Weights of a small transformer language model: width 160, normalized queries and keys.
Each number is 500 + 25 x the weight over its row's rms, rounded and kept within 0 to 999. Layers, rows and columns count from 0. Numbers have three digits each. The size before them is the row's rms in percent of the matrix's.

# layer 2 MLP gate, 320x160, rms 0.163, rows 0-155, columns 40-79
103:501473515508512482523486512491519525440563471507525540524469489555457510496495487517516541559467493487519482482531482529
102:453468540512468531486519516478525518551492484516467493491459514494506526538465502456531516514513487519522490491485528514
093:536472512521487471562505483482530522502503538471503533497533538514502480545486513485491469470494473508484478467511528422
098:491477504453511532513490473508468482520507520531476469523528459496487513523530495467552484472517546496475467502490485478
099:518500493553494485480534460526483473513507504505494521498508497510543552470538490492550490472509519483478422499490517475
102:501533500526534550467490523508491493474526511541525471511484493478441515507517488486497550462490514500541518535467485492
098:485529498529503528471447511535537482519480500484481492496516466505500487489478472518510541465501512478506474474491455480
095:528504509536513483537465492518517514473527463465486530482494496468520490507508496480508500532509484488531490507498524514
099:444521539569520459507476470494498509487511469461482483501480498498546469500474498506498498521543501491498514497513486529
103:509530493518497495490517507483491493471505486534479517509463498513494506454517504473550517521511505466468469489483483487
095:502492510496542477474505518523485515500487508508499495522520536487467497504600489497484524474497508504467508491489503497
100:501467466541481495487486499541462512508483487463533506510496508508507495499531485467496523549483509464473475461493533476
102:512508502547536483450511500525470482506492518509516542494546502447468498477516456493501513499529539503479473523486541484
100:501500492484496460549461524475509498487457491479517530536521535494475496557522482527529488488496467467496548486486413504
100:474485489468495574488487494492485461504492491527493462497478480490514491469462490521522525490517498469498493541475427478
094:484533484463519501475523525533487513427517480518536501503503533504520528475510454480502499482547531534515516518489527493
101:555539481541540553473521513541505491470509498504490469470476530498503509515473449499484510520536493493484519520534510485
098:494498469514542491500525523475505474469506486496532485525499477536532543473446494522493524482542506457512521498497524484
104:515524474467452510480527511472516482462522521477537547536481519525524501493533506445540507534500469489470529506502531471
095:501514462484492496491482480494556547446492493494510526473492490458547514516480481429491532502487496493492490522489522549
095:467506482474478494506539486515512515518516495451485517503513478500471460519507470507508527563541517495497507463493462521
099:468501461546525456511501488525525485461518517535535505494509499499538485515547500505505516472498509489480515512490464552
103:519487505512486510510452485423488513478424496495499534496436493501504551477538481497487490522536504473516502468461497532
090:518545489512491489487466482420515525484480499467491482520489468496552518554537491499467506494534473504523471509503497459
108:506478455481493529585483495433524528509483488531504515471484520490503511453482500477488483507530500477495468457517467468
098:521526494490483485482525520498486512500500532493523524505542508488490455480542472478487496479547495516518488491471526482
096:502482484489473545468477509525494468547494484481501511538474525507503515467473498507531503530517498472524488478472524510
098:535526484492485459462492502451530488506465493510544543523537517523488510508534465496496501479494482475480492479502517459
098:523508526470526548498544508461493518545439529500505485470495474491502460538517497499518512489525502503510493511494447502
108:488494503523511471474500495529480501486488522504470509494518519511520504485558491506512511495515503486457483501492521508
095:516539527505542516469475508539516503511510484489478478482487524521511492527484494484479549452520454507539483478498531515
100:476489495503501493520503518499483505521508511447497515488537531512494515488491527496519463562520501489517533536488567493
101:542484497524499507494483498490438519484503531491520520483485520473503534476547479477522518490512475495500515475491510501
103:453536535486493522503500502531516448481509473505509495506478510497534487505561467479507523496536465512497461498455492510
099:528540498500533473486534517503457511492480484509501514497495495538499498493514476423504507493547493471517469500505524468
092:505499444536471500457506504503501487489529504519504526517478484478499506475490524499487525493503514473464471476503544500
101:478524502539534518484450510499469500524483483467463475495479477481490499493466527490502505478553531469523456516508515520
099:488514564483526483464546480519490480480494531503496471493496490459509503493535504487527477552523491489516499501536473446
103:525512497501495514473539515468524520515524507442505484512536520446514542536500492534497485524515509479470503536488530489
095:524516510500484486463523530505486454481483499502540505529518496528476515513490465504536477467541491488501518520465544522
097:483490482531516520487519490498554502485481457492507476462502480504533540509476488425491542533505499502521485530480506506
096:488513480496545513540506523458509449506492525467457532511504501508518534448555486501537511505544521461553470494468509514
106:480487493525525539519475511420490508505454474483495512546490518516465520529485477511541502485536516486520511491480518498
103:498499525499526511447506495514491486501496529512503487497535508488506509481519428515519485480501527461475508484492508505
097:513504535506531484458533496499541524501509484489479525488521530502528512489492506496500538503515493493486547500472567501
099:512506544549528474511492505525484492513532524489523450520527481477528506512511475485515533484511464522535503524508529523
099:530537503488496539488500493505546516501492510498508514474481493503478500538565531500480527552519501495515504450472488482
098:514462489497451466477491476538542491492469542453499494526509490449489475510516501476515521506514500512483508485459488467
096:489498481507493483451501494514487535453525501532476547436478515495460508544571475504510523496529531503510514500478534494
096:522488529514472513540514493491505485530530464496482489498511510535540485493500534471484488486507529486499511491496485496
100:500495539519440504477466503452502507509497513501489540537502459503502514497525474504483501480550464468532532501477538529
100:519458494466497484518484481480527566497474463504513527483509491544533478525513482471535498525490514481464487485456444484
096:531484486495521495480537476454503515519503457516535502495518554484508500477489508507479486469507510463504494520496507509
105:520501481488509494525488503482548490508457480543439493507475461481497524506506480464482516447511492455522492505498491525
109:495515494495472440512473497491511511475517521466490507506506518509523501495485528474475520472480501509487498491505514515
098:522555502485470505468539486514470502488502492517502522475510477481510477550557465481483496534498522488490513520499486482
109:488511492469502519508506508458478498478512480486505476521498505485486517542518511525507493549542481517530539542527501460
099:513499482544470463453481509495524459523496482459461464538476491532458487504488490448503490504523524493495472561464502501
098:497546494520537528480511515535505503503531468467512481521456553526460527480507469519491497497469522518528508509531543502
100:487529475504528520488463516482546504521509450504458539517455508481504524489458517506556498474500484475479488534514498495
102:498520477525487480442521479491512512513477475484488490480503562526503473515536517483516494522499463493477484517464535464
100:463543479484524497466523514470530486492493494517541526458509523477510530497574459498498479494508507518486544496533484480
094:528516464522537538422507480527510495513493509534508467489522544484493506496545480487540509502502512512496500508498446529
099:496477509524482461504555469501519509479480497522514521476488505491510472483456471535538537561512506520497504525496483525
092:488506490536550499491507492490547486505513449536507548501529524528487511492508475503516524531469503514488532502505476509
098:466526505485501480501503526457528502497499484507491524477504489546518478478512491527504487502548534500486521497537484493
101:478455518509468493468546469528502516532491496503500496528505509479484510511524495476493500532534510503501476495498433486
099:488532485471453521492413487512521529494535473527521477495519471538488486483532477490466461466542486473493507503531476542
099:499512521517477500532513534468501507493476539501511512473528503491466497463493524491536507508481485475525475527494472519
102:490496453509520510508535490470513485474502521509499422470506450513560507460487502477502476467510539469503491509477474482
099:503536515528557545482472464519519496502533524507502476495491478520488544495496504441477521493478505541507516502470487523
095:488478476482468485475509475446522540514504474489481515531474450510495534501531544480510488498513530452549475533495483483
096:494488466561517518528464498510506527490492500514459440495497493525509497490478488500498484477532517493522514489491482518
100:512467484528454493515518516526551529470513484541502534490497453502515512537515470474501497529516510538529525479542495489
099:500516495475475516520491453476517558515513466507481462525449480489499522527505529512483485489539517515500522465505460459
100:502501547552500518467539482556526516545501511477540460456517504503534503526518489512502512520535496483497510531498500487
100:481523467499557552528448510503531554492515493517499475495478488496513517538518500518504503481531504488514482504527465482
102:473504492540527479481523481489510497500477487482499453506546532480484502521521553508507502492535523463491479492508449528
095:463495503494518482460484461486496492496513481506541481474480467457515512484467515524476524508497503503478478501512546469
102:526494525520516488462509472533532490506472481492485472461532503501491494554535453516475519494490473551487519507460487503
108:530483551501517501536487479556507507534527438491475488484481452496493486510495516522485521522513461493478503484491481531
098:445484491527499499480532453505478477464517447484508509520527541497453506493543482478493463460524482478471496501499500537
102:496482513491511511430473491485513516488491498538558512486483531490495486501476431472486495500518503507468549526468516499
098:496507494460502522477465510527501499452488500545494484463543514520519513528506493511494485490500493480490444521514466491
104:464488491462522488482508478449560515462518528490453516533495540503465521482488480504493499499496535517482480505525463535
100:509497475478506478474506468475459549461492515482463523503488472515525502516493511471545510464494559499494510488479516493
098:507512509480515528489472507486477507457532475512510462495449510516508540525478486473499463485476514430480492528497441469
100:513481523553508565509528449500508478509543523507528453524498498478523495517536472494522485523513491496515536507471458529
100:510537488522519475465477511477491511482473521526501525491438498492498515487542521478491496485501497508521540522506495499
096:516510487520511511525490446512501459559491522554525566522497504522497479472511484502504503500502488501494519440498476471
104:484483443541505496463476524479524542490518516536510503459496503439496488494526528461508525514513487448501495531489507526
105:471420492543493514516516513495518504510464467450483501490490497525526524565511520482542513557490465483496504516514491516
102:521489498522446520504517509525481508508505498495486470492490491455531490507524455492517493510484511472468504454463440473
095:501518493514488501530472526496453499498528520500508505535529526513499557501475521522481513484518481506471499536461470494
101:481480469520483512481490513486490491473486485502527520488542484473477504504572467491499489483555509490494525535520529484
094:511472499546512507480552474529512527525517512522508506464526521542462537499533486486501482489522485518514515522483528462
105:490485516499531542488492455498512556493486493541492487450462476484513487475455476503516523511516495490505463508496488474
092:489502502501500488492518512515504503512466473498474524493499499491486492494490464521524491524534495476502512546508507433
100:473501522501473488520500496508547467557518493495481483505464470521459489451484464489515546497513472471517498492507488500
104:515529522513509493517514535458463535508487477515492516459467539501528483515540482501495516485491511539532507468469521482
101:549488524511468514479533521501510531481493468488525489507492513532481518520544482508519531522494494506441476507460465515
099:512514477487507472582483524426536480527522515496513522419489513500500566484510511498495470498528488476525473525521476515
103:522522516511521524502490557472495507504489501511513529502498512495501511516459478494476522524517540500513526546505510533
098:477500457491512444466517511420490508488486528470518546516527533509527581490512522524516501466499524425460461517502484498
102:462476515510500543453481480527510493487469496493483468491512476507471530523490484533488473506532493453441513490488480509
103:491494510525458506500481476487495511545440472456530510501506481468516523515498532490519529538532534486499498507490495500
102:510504533496494487503498468537493520509560494501501503478492483485493516488487484485512523500526497458484473469518511494
099:481452501496517496496519490538509523468488469540508516445523480490491531470531507529504476520509503484501524487486475504
099:525529494495546492474501502487539486452491483498488502499488541510483518534488454500482500503498495505464519493479552479
101:510534523480479516466498484524502451510475455499541506480518437530502485540492474478477498531507495526477521464495492512
093:563523521463566522496506497506507510481456491487525470511503489522565516474478497488486565463501484496523504498463518531
108:469516515523505474512492476438518515502478503506485544458513520478490513491527465519515498519533478492505485499489502460
100:526480478483477498475470465517517493519524534481498459504492475537473513488515514524488495505521519495484500478505486504
101:481511471481522534477498525507491518472467489540485539520506515461475493496466497478478475542531530474541509529482489469
101:552544490512513478525517525481488516510510475493517466510517499511489533509503500550538546485508490512519505487505522469
098:489478507522510510503501494535492496515496517506464510480511440530521492486492471519471505505521534496474456470510494471
089:491520494506546506456516456526473495480494508535505459490480463507492497532502505489506540491504532475479449499483516459
098:499531535503559478458497520520458494521517491450530504473524510500502531509494516494454468486527517510471496499469555502
109:506504487463543538498507487443508470516510525500518521542466513502513553511544512481544505526514500477500493472499454462
099:532460487561489495486547496496544494486498475490554492501469508489496513475494501504516509492484478491498511500515514530
099:491478509486516494464535466465474501525482521499536505494515532509468504531526494515515491506538507506506464491479508507
100:473535480514519496498529510488476521509517521522462486470473506492524467522495509526475498478541498556509491523447508496
101:502472477523531498513470465444499505503514497504477491458445537481539502524490477446519515509497462495504454517554497476
100:511498488442454457484467550486476510510484508500481485518530511538538519483504497461533477514514498462500541475492513543
098:465530462503488504516526495455508497492502499504459513483508485495569535500490531501507491480526526489477532466504534517
103:511475476495539478533526448515512514555454496521535537513547532508476459493531463518491503506468500478505532491490493474
097:475530450476517576491518424468523507494510486496515510461478510502523521494493457501465518493513531498509520540465507475
100:521498489512515470454549475500464515471510512514512521465517543470524489531490475489543517492531500496502531502504486485
101:519474481524498488422500484535505484469463531478509510464533501519484490523529486468511492536519505520487525487475476499
115:481475490499504499511516513481484506533442496505500520503479496558519509515515514472494531462519482522548492504477478521
104:476527518511512493540439472503550465516476512480458485490482485510495482513482524543517566459500483474502477489534489507
100:512503489542518469497515486514506483484511499469499508495535538484468451547529483502486487493486489514480478495508550514
100:461507489479521498505479513487507528512519469510521476500470470460528463497496515497467484518501505432481487536545487551
095:495509523526563511506505487473515497512529493502489495493483552488452515508457513485469506471510521471502498524487482500
092:502515545479423494486460501559481515514516505527502498470479468526470496514524518509462515503478532505469496502510516494
096:523519498506523498467535484498487507464481473507494506513528506497462485529450470518492495512504480499538540535474505460
091:493499475518507473489483504463526545503460502493484510502487457518542509520482508477486545512510471538533497546524479478
104:562538494545499505510518510555497492519488499509484470483495504507500471499513528451515550527507512507521440532491505523
108:455508497522535542499534507483525482514525487501500495486504436529506523511446495511496496485495530487533492522534459512
107:479534518499542438489541502439500502480473467496512530499485531526483505525480498476482500497512479498509503478493527507
097:551510483524509505462494552506519511531502515462470525522524514541508540497517492457508515490524525442521467514520512525
096:522499502510525545490462476504486559519523505527480482494486538480528469523510459491490536499539466523501514516483532512
094:469473527505498488495541491498467506517525490440480473527539502486532541509500496497515509504513514488492538503477510519
092:482501507499512450479499499501464516485472496504513505469491518525485509484527492512513515507475457496468518461505529500
097:533504493528458493472549532505483461485494518519527518525538499478500483474556477460493473509546526494485521512495531505
101:526489499506500507507510507497520553484523540516505470468434526460474509502531481496475477564509507503497519488506487502
095:512472510501464477556496483511504500489503508475523496471524457465482506469494527489505493528535531458538509516495516485
095:463475483513464517514433510481511523503513489475474492478503534479495480496492494455505531507536516489494493529491554507
100:511478494497505499523506474509488500512518511489480531468509461501498525484534449467548490505532504484509480477486501481
097:490517453524492519449520521495530520504512491475510464467496529515489561495466477473466494460498512497502489508488542506
104:472496530516483468516509510503492530517491492500531519505492501479494502457443487519551537514556493471514510495515509477
099:506536482481489479488459473540521491522469492497518515533499481521528488530527503478519516487513521496501485455501501495
101:485510548468523498510512527455544537475493489500481524501457488507504511507476510521512495529501501464510493503515491469
090:510502443534529458499484507501515518493467524489501492489489498496520504489565476513497531457535496461505481474486491494
094:524475489501505473512569486480469539487503476448520514469491507482487532495536510509510501498515533477476463512494518476
106:503525514526459480494501521492488489489482526459503492502532492532505488457554582488496500488515509448500543525460524484